{"n_kv_head": 4, "vocab_size": 16384, "bias": "none", "lr_mult_up": 0.81, "batch_tokens": 65536}
Each number is 50 + 12 x the weight over its row's rms, rounded and kept within 0 to 99. Layers, rows and columns count from 0. The size before them is the row's rms in percent of the matrix's.

# layer 3 MLP up, 2048x512, rms 0.326, rows 783-889, columns 32-63
101:74 39 41 47 54 42 43 54 61 42 40 54 48 21 43 63 34 58 61 61 48 54 54 40 40 43 52 52 62 47 69 52
091:54 76 40 32 51 39 62 60 43 46 61 56 47 49 54 66 51 41 56 62 75 66 53 45 57 53 58 73 36 63 33 39
093:68 35 54 61 59 58 77 53 56 47 90 56 32 48 55 30 50 38 56 30 58 40 42 53 66 55 49 39 66 33 33 65
105:51 32 28 58 65 17 55 61 46 60 74 43 49 31 66 50 48 36 46 58 73 32 57 44 63 54 46 47 41 39 20 39
096:51 38 54 52 70 50 32 72 43 50 42 53 48 53 38 43 46 62 50 30 66 51 31 38 40 62 45 39 36 56 47 52
100:48 72 38 31 57 40 42 65 36 46 63 34 52 33 39 59 46 58 46 30 34 52 35 52 44 71 64 45 45 58 51 75
088:40 76 60 38 30 59 70 71 59 44 40 21 45 75 47 55 42 33 72 35 33 50 54 43 62 49 34 60 50 19 60 54
106:44 71 52 48 56 49 42 67 45 47 57 41 57 51 50 77 57 32 35 49 56 26 52 38 32 39 49 58 59 42 33 36
096:45 42 34 59 63 39 65 53 23 46 41 59 39 44 27 46 43 69 67 57 62 35 47 65 41 56 69 55 44 35 34 62
099:32 32 66 67 43 21 61 40 57 39 43 65 60 49 38 32 43 89 42 41 71 38 49 71 54 22 65 68 54 48 58 49
100:43 45 45 51 46 36 38 61 59 70 26 74 35 43 63 44 52 53 71 55 62 54 45 44 37 46 44 44 42 43 30 63
094:56 61 54 42 47 49 43 25 49 35 72 42 33 35 48 38 57 64 72 30 57 62 53 33 30 55 38 68 46 43 52 62
106:73 52 40 33 34 41 75 64 59 44 68 63 44 29 58 10 57 41 60 49 31 41 72 46 45 56 59 39 44 46 64 35
095:57 57 34 43 39 73 61 64 56 60 49 30 49 54 62 49 38 70 68 51 58 67 66 49 44 47 45 42 38 45 57 27
098:52 43 55 54 58 41 48 44 66 55 47 56 47 68 47 51 43 57 40 48 48 26 45 56 45 71 62 62 71 77 31 46
102:66 48 70 45 56 41 45 56 51 66 54 70 44 45 57 33 37 68 51 51 42 43 60 64 41 54 57 31 29 33 55 38
097:54 50 49 51 53 48 78 33 36 66 36 55 55 57 36 50 54 44 39 49 68 66 54 38 55 34 55 55 15 59 51 37
088:61 47 30 23 55 33 45 38 61 48 47 38 45 70 36 41 64 36 58 42 42 34 41 43 54 66 37 55 41 48 68 45
096:59 37 45 52 50 48 57 33 44 53 50 31 76 46 57 72 57 57 49 46 49 67 48 46 54 59 72 47 36 60 36 70
103:38 62 61 35 45 45 36 43 54 37 41 54 50 58 46 33 43 48 37 38 37 44 44 69 46 60 29 48 47 48 59 68
099:32 29 65 40 52 64 51 53 41 50 43 53 55 59 38 62 34 80 61 43 54 39 53 53 57 63 45 54 55 56 53 60
092:54 35 39 61 76 45 62 39 57 54 20 51 25 48 57 68 34 48 58 57 54 39 47 38 55 44 36 71 32 52 45 43
099:86 40 54 37 51 36 53 53 62 40 54 38 43 36 47 28 38 53 67 46 44 66 35 41 58 45 75 46 39 30 50 42
103:53 54 37 55 50 73 67 50 68 58 34 46 39 67 65 50 48 63 67 59 66 05 26 44 29 50 50 54 60 34 45 62
102:48 17 40 32 67 60 56 59 47 66 57 48 32 28 58 55 61 74 69 64 64 31 48 43 62 39 58 44 53 54 34 38
097:35 36 57 32 42 38 52 63 34 47 48 65 49 65 54 64 42 24 47 71 41 30 57 42 34 60 52 54 71 59 57 51
100:39 31 42 46 33 58 58 53 42 52 57 34 64 45 63 60 46 37 44 63 36 55 66 61 34 71 58 46 48 42 54 47
091:63 52 51 47 57 27 64 76 66 42 35 66 44 58 31 34 40 37 49 48 47 56 57 65 33 56 54 57 61 43 52 51
097:49 52 62 72 61 56 47 59 68 62 45 68 38 53 48 51 55 59 42 59 40 82 54 71 47 52 44 81 65 54 59 79
093:63 44 57 56 58 38 50 52 40 61 49 75 13 43 38 50 62 59 60 54 43 61 34 56 43 50 39 49 48 27 24 39
100:24 28 35 52 47 49 25 46 64 39 54 40 60 48 66 71 47 76 53 50 39 50 47 56 52 53 49 46 52 49 45 61
100:44 59 39 51 57 26 46 45 48 45 45 52 52 59 41 40 51 46 42 54 47 55 51 59 59 45 53 70 41 37 41 32
104:44 43 44 66 36 44 72 56 54 57 44 61 38 42 48 47 43 52 76 64 48 44 48 49 44 38 51 41 30 35 66 72
100:71 52 52 44 34 52 46 41 50 39 32 61 49 76 67 65 26 62 34 69 80 64 49 57 40 38 56 57 39 54 45 52
122:59 58 44 50 50 47 90 65 47 65 45 59 44 46 69 54 60 33 43 50 39 35 45 31 51 55 22 52 49 43 59 47
103:45 24 55 62 60 31 53 53 37 37 44 38 32 63 50 42 40 41 41 37 69 51 73 48 66 59 30 68 25 42 44 49
100:64 33 44 48 42 35 75 63 38 48 60 50 47 51 64 48 54 60 71 50 59 29 48 15 38 79 36 66 33 54 26 60
096:40 43 76 26 37 57 58 51 61 43 46 66 45 25 42 52 55 52 56 60 26 50 26 25 49 31 77 52 31 49 36 32
089:26 47 42 37 30 57 72 50 37 40 50 47 49 59 51 48 51 48 58 43 37 41 62 51 53 23 39 57 53 43 62 53
094:81 51 53 50 43 42 51 51 38 45 72 42 52 63 56 44 45 70 48 59 48 61 37 57 55 55 44 56 53 27 31 76
094:31 60 34 43 55 40 56 50 32 52 43 71 37 44 50 34 46 63 46 17 70 35 69 42 57 52 56 30 52 46 38 37
099:47 36 68 40 43 55 48 47 45 37 65 58 50 52 59 43 74 41 37 37 46 66 45 58 54 51 49 46 44 32 26 67
095:48 58 34 39 39 48 52 62 53 46 52 44 57 46 45 66 59 50 35 35 59 53 40 38 34 16 68 51 72 52 50 53
101:52 46 41 58 47 69 29 58 77 33 33 57 55 49 52 42 65 41 38 55 43 49 46 53 49 54 58 57 61 26 63 59
083:60 37 73 45 43 50 37 71 41 65 58 57 27 52 57 51 75 67 69 45 60 30 69 49 51 43 46 44 58 56 51 42
102:27 66 20 43 57 63 49 57 63 45 33 59 39 40 45 42 49 59 56 32 45 60 47 60 62 36 51 57 42 61 62 57
099:54 59 48 58 59 66 41 69 49 61 50 39 54 62 60 42 25 40 67 53 44 43 54 64 31 32 49 52 38 52 26 55
101:53 49 61 43 60 78 36 43 45 51 54 41 38 45 64 37 49 41 36 47 42 71 64 35 41 42 61 40 46 62 39 44
098:33 38 61 38 50 55 57 57 44 47 45 43 43 40 45 40 49 45 70 42 55 34 44 56 47 40 60 30 32 46 59 33
095:56 45 66 76 60 46 56 53 51 43 52 53 42 49 50 63 41 31 38 44 53 35 43 55 51 52 67 37 66 55 53 49
100:54 49 26 41 63 39 58 57 29 66 40 59 71 32 53 54 50 57 43 52 52 63 58 48 33 29 51 40 33 42 54 38
093:53 60 47 53 51 56 48 46 59 48 41 45 54 61 25 39 28 60 57 37 53 42 41 75 37 57 44 55 66 61 41 39
105:17 64 58 39 51 44 35 57 41 38 46 43 64 27 71 36 26 49 36 47 41 66 48 51 46 33 42 59 22 52 55 47
095:62 48 57 29 51 72 44 44 44 53 51 40 55 54 54 42 60 39 47 40 64 39 54 59 66 58 46 45 50 68 38 55
098:69 65 51 45 75 48 67 54 43 48 50 58 36 46 69 50 66 49 53 36 69 31 31 65 48 42 40 47 41 38 36 56
102:63 61 35 45 32 48 62 19 41 46 70 68 43 34 57 50 62 56 51 57 44 52 51 48 46 38 46 42 28 47 35 50
092:51 60 44 52 57 41 57 42 39 64 46 59 27 33 35 44 49 35 71 34 52 61 50 53 46 33 68 46 43 43 46 32
103:51 49 48 35 50 38 55 78 62 46 62 52 37 19 56 60 57 28 49 29 43 66 48 41 51 41 47 57 63 51 49 54
092:44 47 20 38 56 63 47 67 65 52 65 67 66 26 83 57 29 59 68 36 55 55 57 48 50 59 63 58 22 38 48 63
096:36 51 47 56 62 54 26 52 57 82 52 41 43 50 53 60 67 37 65 44 48 58 59 44 26 52 41 68 55 58 46 59
102:49 57 35 46 56 48 63 24 62 48 43 53 30 66 33 57 37 36 62 55 59 84 53 29 48 46 30 58 63 50 44 58
092:47 42 42 50 59 57 50 69 59 50 42 43 60 39 54 66 68 54 59 62 45 47 43 53 58 48 36 66 40 55 50 69
105:24 70 64 36 43 38 61 53 65 53 50 73 59 36 47 82 59 25 45 31 38 34 46 62 32 52 61 50 37 46 48 41
091:38 57 50 39 59 56 50 53 46 36 44 45 31 29 40 49 44 49 39 50 54 51 55 39 32 22 50 62 43 73 49 53
084:40 37 55 22 38 70 30 54 59 57 48 53 43 51 44 34 41 49 37 35 46 16 40 50 46 49 56 51 34 49 50 29
091:43 38 45 55 63 33 47 43 69 43 67 58 28 49 65 09 60 48 51 66 49 52 42 71 69 23 35 52 48 50 63 47
108:64 50 36 64 58 45 81 47 44 42 47 75 58 46 60 42 64 31 64 43 47 64 60 38 38 62 50 52 60 53 31 48
108:54 60 61 39 40 46 70 41 55 46 38 52 37 19 70 49 60 37 65 60 23 72 62 71 51 64 53 61 38 54 55 75
096:49 43 69 20 59 44 45 44 32 35 52 60 37 49 68 20 46 50 58 54 40 46 45 54 45 49 59 36 36 48 31 39
102:27 57 56 46 69 49 60 40 65 61 52 53 44 46 75 48 62 62 63 54 61 32 57 49 65 47 46 55 36 44 31 53
118:58 50 54 53 65 51 54 44 58 53 51 52 44 50 48 53 38 49 24 53 54 54 67 60 48 52 61 41 50 49 36 61
098:45 38 47 55 42 53 59 45 46 46 48 57 40 48 70 47 43 58 57 52 51 49 32 58 50 49 30 54 43 60 61 46
105:42 35 20 67 74 47 33 42 60 36 60 44 24 54 51 58 55 49 47 61 58 87 42 68 44 56 45 57 62 53 37 39
097:61 69 67 61 42 61 62 51 51 44 30 80 38 42 56 57 34 43 50 47 68 54 59 34 31 43 53 43 63 46 45 43
104:49 68 65 64 63 61 67 64 58 42 46 50 40 46 41 56 47 37 58 57 57 54 45 37 49 35 40 80 48 57 35 54
092:28 56 54 56 58 54 37 46 47 30 55 56 45 62 56 38 59 33 64 33 19 63 42 39 53 40 50 40 71 48 63 44
102:60 38 59 51 42 41 52 50 43 35 45 56 42 33 68 59 56 50 58 61 37 34 66 47 69 60 32 47 71 31 49 67
103:31 48 32 63 42 57 40 77 54 59 39 67 45 47 63 51 55 38 57 30 36 68 51 52 52 40 68 64 46 32 20 28
104:56 47 42 63 72 68 51 51 58 34 57 62 51 45 60 45 45 40 74 59 48 37 48 57 36 62 67 47 57 69 44 66
104:58 58 47 33 44 56 66 50 70 52 74 51 68 53 43 59 46 64 53 51 49 42 66 49 32 69 47 44 41 48 38 64
097:59 47 21 53 58 40 71 52 56 40 53 61 41 37 44 43 57 61 57 70 58 55 48 33 61 51 57 65 46 53 66 40
103:65 44 37 54 30 64 29 52 35 55 40 54 37 44 59 74 59 52 65 66 54 51 46 35 51 52 18 63 55 21 59 53
102:56 48 59 46 44 74 59 45 64 49 68 76 27 71 64 40 44 56 55 55 52 48 39 70 52 31 39 41 65 30 58 77
089:23 65 54 59 32 58 45 60 44 34 57 32 56 51 46 50 43 41 28 70 47 40 62 58 42 75 50 47 25 60 64 41
105:50 60 43 50 31 59 49 69 57 53 55 72 61 25 52 60 62 27 44 42 51 75 46 65 34 38 61 50 51 45 50 55
112:58 50 35 35 59 59 67 39 55 44 49 54 41 52 51 62 42 61 41 66 40 49 60 34 46 63 67 36 39 38 61 52
099:69 43 53 51 35 54 56 69 49 53 72 38 48 59 57 32 50 44 64 48 44 38 61 52 49 54 32 64 36 41 77 64
102:55 34 54 50 57 59 54 61 52 27 40 50 43 47 41 15 57 41 44 54 43 44 53 67 58 58 42 61 55 70 60 60
097:60 50 46 41 49 60 56 40 36 44 60 50 51 60 15 39 54 75 52 47 39 55 50 38 34 55 58 37 54 56 61 32
094:31 61 48 53 47 57 37 68 62 62 48 61 51 53 53 46 42 33 62 41 34 29 61 51 28 37 58 43 39 67 61 30
100:56 48 45 55 74 39 60 45 70 53 42 55 48 53 51 38 21 42 65 45 46 41 34 46 49 48 48 37 37 39 61 53
094:79 68 46 52 57 37 49 75 63 70 71 67 51 62 81 63 50 42 46 56 63 49 46 66 45 47 34 44 52 59 46 57
094:57 51 73 60 43 56 34 62 55 49 46 64 42 55 57 47 68 61 58 46 49 69 55 60 25 56 38 65 58 34 59 46
103:44 47 48 38 32 51 38 45 34 53 66 74 56 45 57 47 43 51 48 55 55 58 25 46 50 52 39 63 43 54 39 56
107:71 64 26 40 59 57 61 58 49 35 49 43 38 38 37 48 56 46 50 43 76 45 68 57 78 72 44 41 36 76 45 34
100:43 38 42 37 43 44 35 57 54 56 62 59 73 39 38 73 70 58 40 48 39 38 63 39 54 41 50 60 52 58 28 44
103:47 39 65 48 42 54 50 55 33 51 56 58 64 42 69 68 42 44 50 31 39 54 47 39 47 57 55 44 27 45 30 46
099:43 63 37 53 58 71 30 33 47 40 65 72 39 29 64 45 28 41 28 40 56 74 45 54 36 52 56 66 55 44 45 49
105:69 48 41 57 42 46 61 55 50 40 67 52 39 26 66 54 53 40 63 35 42 44 65 59 53 47 64 67 24 57 30 40
089:59 37 33 50 33 62 48 54 37 60 65 53 37 40 45 46 38 44 57 72 36 46 32 61 43 59 50 51 51 41 65 53
093:36 52 47 45 58 35 52 47 54 39 55 49 48 37 57 64 32 34 48 41 57 41 56 44 53 61 66 49 24 72 44 61
097:68 42 42 44 46 58 36 62 48 65 54 61 41 52 53 57 46 62 49 40 80 47 50 56 42 53 51 38 65 69 19 54
113:58 52 45 52 36 33 52 47 37 45 45 51 54 55 38 49 46 59 66 47 49 38 47 59 41 57 57 54 22 41 59 60
096:74 50 37 57 53 42 66 41 46 58 36 46 37 42 67 40 44 43 50 63 53 67 35 62 58 39 21 59 47 59 46 42
089:49 37 41 43 55 45 53 56 55 36 56 66 55 65 61 53 57 38 41 37 31 51 53 64 48 62 54 44 57 51 31 42
097:46 42 74 52 48 44 42 32 67 55 62 45 40 49 66 41 61 60 58 42 64 58 65 39 46 59 61 77 54 49 45 57
094:50 45 68 56 52 53 57 49 29 39 73 53 37 54 60 56 46 56 41 39 58 66 60 63 51 56 54 43 39 65 47 47
# layer 3 MLP down (transposed), 2048x512, rms 0.336, rows 783-889, columns 32-63
107:44 44 62 49 63 28 53 48 63 42 57 49 68 47 54 60 34 48 47 67 48 51 50 43 45 60 40 43 59 60 51 40
092:31 37 51 73 63 66 58 35 68 64 39 40 40 50 60 54 26 40 57 40 45 73 57 46 40 48 38 33 57 56 37 68
101:59 57 49 73 66 72 74 35 63 51 65 39 56 38 44 56 55 25 40 34 44 63 41 44 69 37 39 28 54 36 60 28
111:51 69 34 71 58 57 52 61 48 51 43 82 54 57 41 45 54 47 43 39 50 48 62 46 49 56 48 37 58 47 67 52
094:35 35 48 57 56 67 29 40 46 54 53 34 30 17 50 57 68 54 42 55 37 53 50 58 48 43 46 41 51 55 60 52
099:55 56 56 46 66 56 44 47 53 41 42 59 46 44 54 60 78 43 50 63 47 53 80 65 53 75 42 61 44 52 55 44
093:43 54 50 59 36 52 60 51 48 52 58 43 56 50 41 57 48 60 51 64 30 42 81 43 35 44 68 33 53 55 31 29
113:65 57 37 49 50 35 44 53 64 49 57 40 56 51 47 44 50 69 64 53 59 59 18 31 44 25 62 16 52 44 52 42
101:37 54 67 84 66 58 65 32 56 35 34 55 54 59 54 54 41 66 41 52 49 43 42 72 60 59 59 46 48 61 57 61
102:34 46 39 44 64 55 60 28 50 28 65 42 53 55 46 32 45 78 71 44 46 72 55 65 48 43 36 48 53 36 38 30
098:48 57 53 67 45 33 55 63 63 74 30 56 55 38 52 49 59 57 29 47 38 53 43 55 57 51 55 52 62 39 56 58
095:35 68 62 36 60 52 60 53 42 62 33 75 60 29 40 54 73 38 65 46 63 36 56 30 52 46 51 68 39 72 55 63
101:61 33 67 63 25 44 34 59 45 53 40 49 44 50 42 68 52 46 50 56 45 54 68 62 57 59 75 62 39 51 48 50
101:53 37 33 59 63 42 47 48 49 57 44 35 17 41 60 45 64 50 60 49 40 64 61 62 58 64 38 32 50 40 50 49
099:44 60 57 49 53 28 46 53 25 39 74 40 48 58 58 65 53 44 35 62 47 46 65 40 59 09 49 50 52 67 38 46
095:37 35 39 48 37 64 57 31 63 63 64 42 55 59 51 32 29 50 59 73 55 53 49 52 38 24 60 44 36 56 39 48
100:45 41 37 30 43 72 57 40 42 41 43 32 48 53 28 39 47 53 38 61 43 55 59 42 70 41 40 52 42 60 68 36
089:45 53 36 66 64 62 61 58 55 39 41 40 57 50 54 54 45 39 65 65 43 58 30 46 55 57 25 36 56 59 36 48
099:48 55 35 47 45 49 63 49 54 60 52 55 42 43 51 65 16 55 77 58 43 48 43 67 27 47 67 49 46 45 42 45
097:52 74 42 51 55 56 47 42 36 35 50 43 54 63 36 48 54 36 26 42 42 37 72 36 53 47 47 50 38 39 51 28
102:30 51 65 45 57 45 34 58 44 48 28 50 54 35 52 59 55 48 54 33 61 66 59 44 39 45 59 54 55 57 56 54
095:51 49 61 48 57 38 53 42 34 55 50 32 55 46 53 67 61 65 65 41 42 61 50 64 61 26 53 27 53 49 48 40
101:45 16 60 38 57 38 63 51 71 36 34 40 50 65 64 63 47 57 50 31 48 50 30 57 58 56 46 26 38 32 63 49
102:49 38 60 55 73 58 36 47 52 61 34 40 38 60 60 52 42 55 67 47 68 32 41 55 48 48 70 45 51 62 62 54
107:51 54 55 33 73 65 50 51 42 45 72 31 64 31 48 69 45 48 57 67 66 48 45 61 50 41 63 42 48 35 52 36
094:53 57 49 59 71 49 39 57 45 63 40 48 63 36 35 69 53 57 66 55 38 52 46 67 18 47 45 51 51 59 40 72
097:32 27 43 63 43 41 59 43 39 45 31 35 46 32 37 50 39 58 31 60 37 47 51 56 45 59 32 55 60 46 48 55
094:36 74 57 54 43 41 45 63 55 46 52 49 32 52 46 54 66 63 41 49 24 53 44 57 42 52 51 58 52 40 34 56
099:32 37 61 48 69 34 35 74 43 33 44 43 56 54 47 47 46 76 58 44 39 50 42 51 66 42 62 47 46 65 27 59
098:63 56 46 64 80 54 47 61 26 50 34 59 34 53 46 30 38 40 70 46 55 49 41 45 64 36 82 25 63 42 47 53
102:26 45 43 58 23 48 55 51 32 65 62 39 56 49 57 89 48 67 41 52 33 44 26 57 66 34 49 56 75 64 53 45
092:60 64 49 21 53 50 56 53 50 54 55 39 44 61 63 50 54 25 28 23 60 43 20 59 44 34 67 50 61 37 39 54
101:39 55 41 42 46 56 56 48 32 51 63 35 52 55 52 47 66 42 38 47 42 25 36 45 62 43 66 44 61 52 46 58
101:52 53 61 38 36 47 35 43 51 43 29 67 57 53 61 36 64 52 61 48 47 58 31 62 40 32 36 64 63 60 68 46
093:40 45 44 25 32 57 41 68 62 27 44 42 43 72 51 74 58 48 42 51 47 49 56 43 63 55 73 59 34 45 63 39
109:54 39 29 51 50 33 54 66 26 68 68 43 40 45 42 63 50 43 65 59 66 57 50 47 67 43 60 39 34 40 32 40
097:60 39 25 55 52 40 63 28 36 55 54 47 69 73 36 56 61 47 57 35 56 46 67 56 34 31 31 60 72 48 56 30
100:56 45 49 60 63 62 50 63 52 52 65 25 44 32 38 47 66 46 43 46 68 35 57 51 31 78 55 49 59 46 53 51
098:56 47 24 53 43 70 65 54 46 39 32 70 45 41 45 51 45 54 50 39 44 50 57 50 61 51 39 46 36 29 52 64
089:51 63 48 44 48 47 53 52 47 60 35 49 61 46 49 67 43 53 42 49 38 61 65 65 60 44 26 21 53 58 39 46
098:64 53 19 51 58 36 58 57 45 51 58 54 52 61 74 72 49 48 29 47 44 43 76 32 39 59 56 48 35 45 50 55
100:49 35 59 58 61 48 47 57 42 31 27 50 27 51 60 61 59 31 31 59 32 44 49 45 45 36 70 46 63 23 24 50
102:48 26 36 45 20 50 35 51 63 21 40 34 74 67 53 25 55 21 39 50 62 55 71 64 56 51 39 43 48 50 29 52
099:50 46 50 43 33 56 56 66 69 56 21 41 55 63 27 55 52 30 45 66 31 40 31 43 64 40 60 30 22 47 68 65
091:64 51 44 63 57 58 64 30 51 54 39 53 50 77 32 43 23 55 59 45 44 66 46 45 52 48 41 46 57 35 62 45
106:30 53 51 43 44 47 38 56 64 55 45 36 55 32 58 65 50 68 55 40 51 45 42 49 58 36 46 62 38 57 63 43
104:47 43 46 37 54 46 54 41 55 54 50 25 50 46 65 36 64 51 48 23 61 55 44 32 49 47 36 60 76 36 51 49
103:55 50 57 40 41 44 44 59 54 53 53 43 50 63 50 42 42 51 45 57 68 53 57 32 59 62 46 61 49 56 52 19
098:38 63 46 33 50 61 55 22 51 44 63 52 43 48 53 39 57 17 46 55 54 45 46 46 38 74 46 66 47 53 62 68
103:40 53 44 40 30 38 48 46 59 49 63 51 55 45 51 60 49 69 51 51 31 71 48 54 62 50 54 25 30 66 55 62
099:33 51 36 51 49 41 42 59 49 57 50 56 51 40 36 46 45 42 44 54 57 47 63 56 67 47 71 45 81 49 52 62
095:56 45 53 55 48 28 51 58 68 58 61 56 53 63 56 51 70 68 50 83 33 39 66 39 53 30 57 67 51 46 50 26
114:50 45 39 48 40 59 56 50 52 51 52 51 39 59 39 53 53 63 60 50 66 50 37 48 39 57 66 41 92 36 48 41
099:45 23 56 42 41 67 63 24 59 49 34 55 54 43 58 64 53 12 44 56 32 62 53 58 47 45 45 41 62 60 53 70
096:59 61 52 42 51 57 56 43 49 45 61 24 64 45 72 32 69 58 43 49 51 46 47 44 42 37 47 18 31 45 65 54
087:61 76 49 52 67 46 46 41 35 57 27 60 63 41 40 41 56 63 57 40 55 62 50 42 38 70 47 46 55 56 73 40
100:61 35 34 67 28 45 71 75 57 42 48 64 62 42 45 27 50 61 28 59 38 56 58 52 53 47 28 47 50 45 41 63
098:48 52 52 39 43 53 46 64 56 57 40 42 51 52 69 43 49 58 53 44 40 53 50 44 41 38 46 47 62 63 46 54
090:74 34 46 52 63 59 43 55 51 51 39 38 51 49 52 44 57 48 46 38 38 49 47 44 66 60 50 31 53 31 70 37
105:55 54 43 48 36 44 50 47 33 49 46 70 56 38 46 38 61 31 51 59 33 49 41 42 64 57 64 52 55 51 45 58
100:52 21 44 55 84 53 50 47 59 59 22 39 57 61 47 53 46 45 50 68 62 38 50 33 64 43 43 80 73 42 33 36
099:32 76 24 33 54 53 39 50 32 37 58 45 45 64 55 42 39 56 52 41 64 44 49 43 39 48 26 59 60 52 39 41
100:26 69 44 68 55 52 61 55 58 48 52 56 54 67 29 53 40 58 57 32 32 61 37 52 46 70 54 40 50 37 58 50
093:21 74 11 36 62 51 74 43 53 51 66 40 58 70 69 47 61 66 54 58 26 56 47 36 53 55 56 59 59 46 44 56
089:63 60 32 79 54 63 40 55 55 72 38 79 64 44 40 48 54 36 45 55 58 40 50 43 71 50 45 48 43 91 45 55
087:39 56 46 53 61 48 50 70 43 45 58 58 53 35 48 51 68 46 48 34 34 48 49 69 64 50 50 32 54 49 51 12
095:24 36 48 68 85 44 35 53 44 28 42 40 40 44 50 64 46 62 55 42 50 62 53 35 56 47 37 41 49 38 54 43
099:54 45 52 59 43 29 43 41 47 26 39 72 19 50 70 49 59 36 50 58 22 62 38 68 27 56 53 45 70 66 44 58
092:61 65 54 76 51 55 42 50 43 68 46 36 62 43 28 53 55 50 41 53 48 50 53 59 62 49 47 49 58 57 53 49
098:61 49 69 48 67 54 49 55 45 64 41 68 74 38 41 75 52 61 59 56 43 53 57 43 30 46 53 39 50 47 40 50
113:72 45 55 56 62 58 47 53 45 51 41 57 35 60 35 48 43 44 46 50 49 45 52 58 46 42 69 36 51 41 30 49
096:56 42 36 41 36 35 42 39 48 29 42 45 50 59 63 67 43 44 54 44 63 53 49 71 33 47 51 69 41 41 59 45
101:35 63 52 60 38 53 65 44 70 43 67 36 45 41 39 51 48 48 53 73 57 56 41 46 60 39 61 65 46 52 66 50
097:40 43 60 48 52 53 61 36 39 54 54 49 65 33 66 56 60 39 52 49 51 41 63 37 53 27 56 48 64 43 61 56
098:44 63 61 59 63 55 43 56 57 34 48 27 42 43 61 56 78 55 44 54 45 55 31 59 49 62 73 63 49 41 65 58
101:20 68 61 34 64 51 32 44 56 41 59 46 55 40 67 50 43 25 67 42 58 57 72 51 72 43 67 68 57 52 57 40
099:41 45 64 48 69 54 65 51 62 51 42 42 46 57 55 53 39 46 52 49 34 49 66 39 31 53 54 49 37 72 45 45
100:49 32 68 63 48 50 63 58 56 64 51 70 49 55 58 34 55 34 42 42 49 59 65 74 56 18 35 84 63 40 43 28
103:56 54 45 72 65 67 51 63 65 36 67 59 55 76 63 58 36 47 57 46 38 56 36 30 44 81 56 61 42 74 39 49
101:60 45 43 39 45 63 45 59 20 62 50 59 77 79 21 34 56 42 44 49 26 46 66 41 41 58 66 44 62 40 40 54
101:57 40 72 55 65 47 49 53 28 55 52 61 44 49 53 51 65 49 49 39 62 53 55 48 35 41 75 59 48 39 72 31
102:49 42 24 71 50 45 53 50 33 59 25 32 55 53 39 67 43 63 26 38 59 55 72 43 67 56 14 36 79 66 46 32
100:47 66 72 18 42 67 48 42 48 54 47 46 29 34 45 45 51 38 56 52 58 67 54 50 40 46 56 62 66 49 70 60
096:46 67 56 64 38 47 66 51 28 41 77 56 51 35 52 40 39 48 66 46 13 52 45 81 80 59 36 41 60 67 46 48
104:25 66 32 67 33 36 51 53 46 65 36 49 62 56 66 62 51 46 49 55 49 51 39 51 45 37 48 44 34 46 53 75
105:50 40 55 49 65 61 47 36 75 49 53 57 59 73 47 60 50 45 40 48 25 39 44 34 65 30 53 67 55 30 59 42
101:48 53 55 65 54 35 57 57 59 52 41 66 58 49 59 61 30 24 57 60 35 50 60 31 47 43 49 61 63 37 51 63
099:55 60 55 47 47 34 39 33 54 61 62 55 42 38 60 45 70 31 54 43 56 33 49 74 66 75 70 49 57 63 73 39
094:42 66 40 39 26 63 35 23 57 66 57 61 51 49 34 53 52 44 45 33 48 58 53 38 56 37 72 51 59 22 54 50
098:53 61 46 59 41 57 59 57 34 48 48 54 45 34 54 62 57 76 25 32 37 35 56 34 44 44 52 53 48 47 55 42
095:66 63 56 60 59 45 28 56 47 61 34 58 40 69 64 52 61 41 46 40 71 51 40 46 52 24 66 27 60 54 64 59
108:36 49 53 48 70 38 31 60 42 57 23 62 57 41 67 32 38 46 43 16 63 38 40 42 55 37 56 54 55 64 36 62
095:22 29 55 40 39 59 42 49 57 26 47 35 57 56 49 65 40 52 44 57 28 68 43 56 23 46 53 46 34 32 57 50
103:68 62 47 60 50 48 37 72 29 50 48 72 47 51 42 35 51 34 58 59 28 56 36 62 30 53 43 44 58 33 43 57
102:53 60 68 76 25 45 52 73 54 26 74 64 46 51 51 45 68 52 29 49 37 64 62 68 57 34 34 27 36 62 53 54
101:69 59 65 32 31 26 57 49 53 42 39 32 60 33 50 55 66 62 62 59 33 38 53 48 51 37 34 48 52 51 54 35
108:31 43 54 62 27 49 59 35 55 34 44 59 41 40 52 83 45 55 58 26 50 27 49 61 53 50 48 60 51 43 51 42
097:19 55 48 49 59 56 30 65 55 51 61 60 64 53 53 61 31 58 39 62 28 66 61 50 45 48 53 42 45 47 56 52
096:48 59 56 29 54 55 65 46 66 56 32 68 28 66 58 31 47 55 56 42 65 62 52 71 27 55 41 33 38 51 54 74
099:47 45 51 28 50 53 27 51 32 47 48 36 50 65 41 44 54 56 24 45 35 62 50 44 78 62 51 45 74 38 59 40
099:81 43 58 69 48 45 48 38 62 58 55 59 62 23 46 41 43 44 63 49 44 47 49 52 63 59 53 56 58 30 55 53
098:52 65 40 48 63 68 52 23 29 44 66 41 45 47 63 39 49 40 57 41 46 75 29 58 53 57 53 60 26 61 70 64
111:31 30 63 77 48 40 51 74 44 49 47 29 69 60 43 32 55 57 57 58 44 35 52 50 43 52 54 55 58 58 40 40
102:66 21 52 40 54 67 48 57 62 38 51 45 55 56 54 71 53 41 45 62 37 48 47 59 40 58 27 53 25 64 37 27
100:68 55 44 48 51 54 35 43 68 52 53 45 59 55 49 27 44 34 54 49 63 37 50 59 39 04 53 45 92 58 36 51
093:58 29 55 47 44 37 51 37 72 54 56 65 59 45 29 22 40 52 68 30 53 32 56 57 48 47 48 38 52 49 30 56
100:66 40 52 70 50 48 52 21 66 58 52 38 41 24 56 73 30 41 41 56 33 60 45 44 53 38 63 47 44 39 46 61